config = dict(
    num_hidden_layers=16,
    hidden_size=256,
    num_attention_heads=8,
    num_key_value_heads=4,
    head_dim=64,
    intermediate_size=768,
    vocab_size=8192,
    hidden_act='gelu',
    norm='rmsnorm',
    norm_place='pre',
    norm_eps=1e-05,
    positions='rope',
    rope_theta=14700.0,
    rope_fraction=0.75,
    qk_norm=False,
    attn_scale=0.125,
    bias='none',
    tie_word_embeddings=False,
    parallel_block=False,
    extras=['capped logits'],
    init='trunc',
    init_std_qkv=0.0191,
    init_std_o=0.0191,
    init_std_up=0.0191,
    init_std_down=0.0191,
    optimizer='soap_variant',
    learning_rate=0.0059,
    beta1=0.95,
    beta2=0.95,
    weight_decay=0.0,
    lr_head=0.00853,
    max_grad_norm=2.0,
    warmup_steps=200,
    schedule='wsd',
    decay_fraction=1.0,
    decay_shape='linear',
    final_lr_fraction=0.02,
    batch_tokens=131072,
    max_seq_len=512,
    doc_mask=False,
    train_tokens=504600000,
    max_steps=3850,
    dataset='wikipedia_en',
)
Each number is 500 + 50 x the weight over the matrix's rms, rounded and kept within 0 to 999. Layers, rows and columns count from 0. Numbers have three digits each.

# v: layer 5 attention value, 256x256, rms 0.153, rows 74-98, columns 160-191
# o: layer 5 attention output (transposed), 512x256, rms 0.157, rows 138-161,202-225, columns 160-191
v74:509438590583629445471381514506541560478460526498482586503507488442514498524479519520586553481499
o138:417475477504447560524563535401486599551539596503478493541513440455584511569545553579380447504416
o202:551501465493483447466512456574543423446501465513453446494521547527433454541562430475523486536576
v75:473444442467557523454543548524591519464579470647503483452520545487441489458629424523501430500540
o139:410478546513539514498433466512484554524547417478453452450509604494505510490436539442524526540502
o203:546489416487479487507476495443482455478471551476586426502526383469554503540449533577538533457497
v76:506540445481515520502499508458406539452518543491418520531473516472509561469509488497531476523572
o140:596462418546428477497517481499469500405451515433452439509495505526524516593508507465519581548356
o204:476554607403490495445533514510537489622493506564522543478439546477476524481536495521499454475491
v77:562509559476512437483389606483504497423448521560506533514484473467497537502580556453602485578554
o141:386483456583401550403469516502512575597511454461511540479578421553542497458511532421525382436431
o205:576464467513560587566542468501499541426502497445508452422443593481411438469517472492463498466443
v78:363464450536484502401549489495519497536454554551586444382537541545510460529480510511505518493463
o142:480561561425535447479454437502554503504525525555557474377458427503461499467393483505462562510542
o206:566452483479515527558545507497466468549526453481456606561535540497519532500548463567552475529479
v79:414541484436459482420469522465499448469539477517508466472567442509497546515514557438550439546510
o143:471459493502460495531556434522466554502440512439526477465350521596555463442528522442503537526480
o207:587443530521529547550535527519452556536511471447532465552445497466480520527480413592522534473466
v80:463503485403519409562551452474576419501515474494478544480521593440537541405532522601558483524575
o144:510457540571561493498505503408485449539472455441522465502520440554517404624532490480522476485513
o208:553531524528403474441398492485482518385522540532514389498450552497465567460472537524428471491463
v81:432504433510568479528417459521450562509551512429459606506535422529452514492488512521491483445508
o145:533520475549529488534492606546485544482497543449482562573483516477544511523482434434469501523494
o209:498449541548471594456499426444591525539427488559534487461569547528579485536494574526503481518520
v82:509478447486546500574549474538475554401498504576443582489530435513477593456539558520517555462485
o146:514416437544591532424468557587480553486530502484543439613576398461469546520515523452455536483510
o210:518536583480494444484463493491529392479528418542424499454488510478429395465418502535525537478565
v83:477492504589549471400504471512462509461435428471546472541508518499511445584458452490517469495499
o147:498524423483461456508517559489512382499600581551439536481414573559567502531471521581515462534543
o211:499484532481500568587542489489516555502480574498524472496587418489446502485524517455522534495456
v84:524587502475507592457549465520598463506481448581490481461410563618532462484456472545460460535570
o148:480502432472494454487519559480489440406573443541462572445481530523530492546529502476517443429499
o212:458482569564406464513413486559476644594471599533553423501546499458481519451561534463462561499479
v85:488602442544520524509534498556481465421535534542486485473550439513465545462455517557500526552582
o149:407519523517478563538580526568511563413471473439477563457492410430502410477506466549468510500501
o213:560410570427536464354439519392536473538480554564471440588535506534435603517466532532472534501459
v86:483440446504547536592431496530416530474452482456461466474531452479528439477560482556527522501554
o150:536482511408471476498478458509453548443476503496575524542524561519497472468502563501506356424444
o214:455473509545438499497535464492539559605520510522484531456466488556488548526521470479440613582433
v87:550547511538441545420551491629499518442579532495510554461416489486452518471509491537567509458517
o151:512482579547517499564480604605495504444599496571451508488493592437438529509468455489517542529466
o215:488500450429467492440512452449490456523451488484540499511502498556505513426547574513469422459447
v88:485511474466536476608563533594519583580422484459519506443509508528407528506520427504562589496417
o152:553529561426478545458556466429497526480551472516622504555527526474400562431463540392478510502580
o216:451544442592464429498518492538509473472537503575440543498536502479530493542510494538490440479437
v89:463570577525435528557531578433461458531500498547535445456428406393480571493435548542510452527512
o153:600527507477414455554494505634568509456445575589509552544444422534530564509528466407552467592475
o217:461487468456509501482474412439465539526491543417468393466534638544482500497497489562461529479484
v90:451515489480537610559508547448546464433541584572534495494443467535513517448526608494508542442496
o154:463477522480525523416499494524506485470488499489468480464569459469563501556544473497496451486357
o218:506461557535468457524508488516511630576468449491530511558545513491455487447481506491509473507551
v91:538533464639514480516593517481486415496409483549498430597511614563438565537598510496484489505489
o155:559498542391531515475530459401562423503546459534515586502477446588554535537517515473581544499499
o219:476516464524512485503446517545456538518489495521501459531502480491533434432452568535477441470556
v92:568514463538445442441475505486440453518452490540495440446444560434468560521561446612485512447507
o156:528495489599518413486483479499541445491386510468416528506509486477516459450530548388483426580525
o220:480500509465571488577505432473486517424486543495472526500502453449478523514493526513528458478432
v93:439424499464432560459462488538506473555522527443390497543581555497465502546511563461641550513542
o157:450444510503551490454568563503498503506523488402497468529456606579539531483475447473484510543479
o221:544493483540487446509473447492466556487446566614420535422498440418452538532504467554353483551488
v94:479521567538465456491492499533490557552567503559433494497500338527553530472621506494504524548501
o158:567456455493501546512519496430523515393445501502563475543518539477515402427540512570508526454551
o222:460535532483551502520487430469500507541571576470536494448412529529526530510288451488488522643497
v95:466511475507534516535497425485471413483604500499455504420446462510513483480464547494532532493512
o159:545461549509455490619478542453530525519496530445453398491414428522563592474552584438494549534510
o223:541521539438493476485454537554507486504462459588586577496578523500432426545482473543475538564507
v96:566500538547562547428401503536534441508544475506478507529514460505579485523441558498581461539476
o160:520501541542436477524433482504494429552512485475517437414490519563433461504562599514513543486480
o224:540494450451505518487544531442540560536478521567482554525473556496530477514576435471462445490584
v97:473510554534456456520533479435424494513504521570450501564542417489550477500491445475495417462453
o161:579386503428482450512384549506539400446543497505504506472498403485516561456426497410476529468430
o225:484578474501572498469512401585557521542474452539543419509472532506473504502547539558578512535594
v98:602592564444510451502474536487511448534526481527622467593554440486489460482436485502423441531522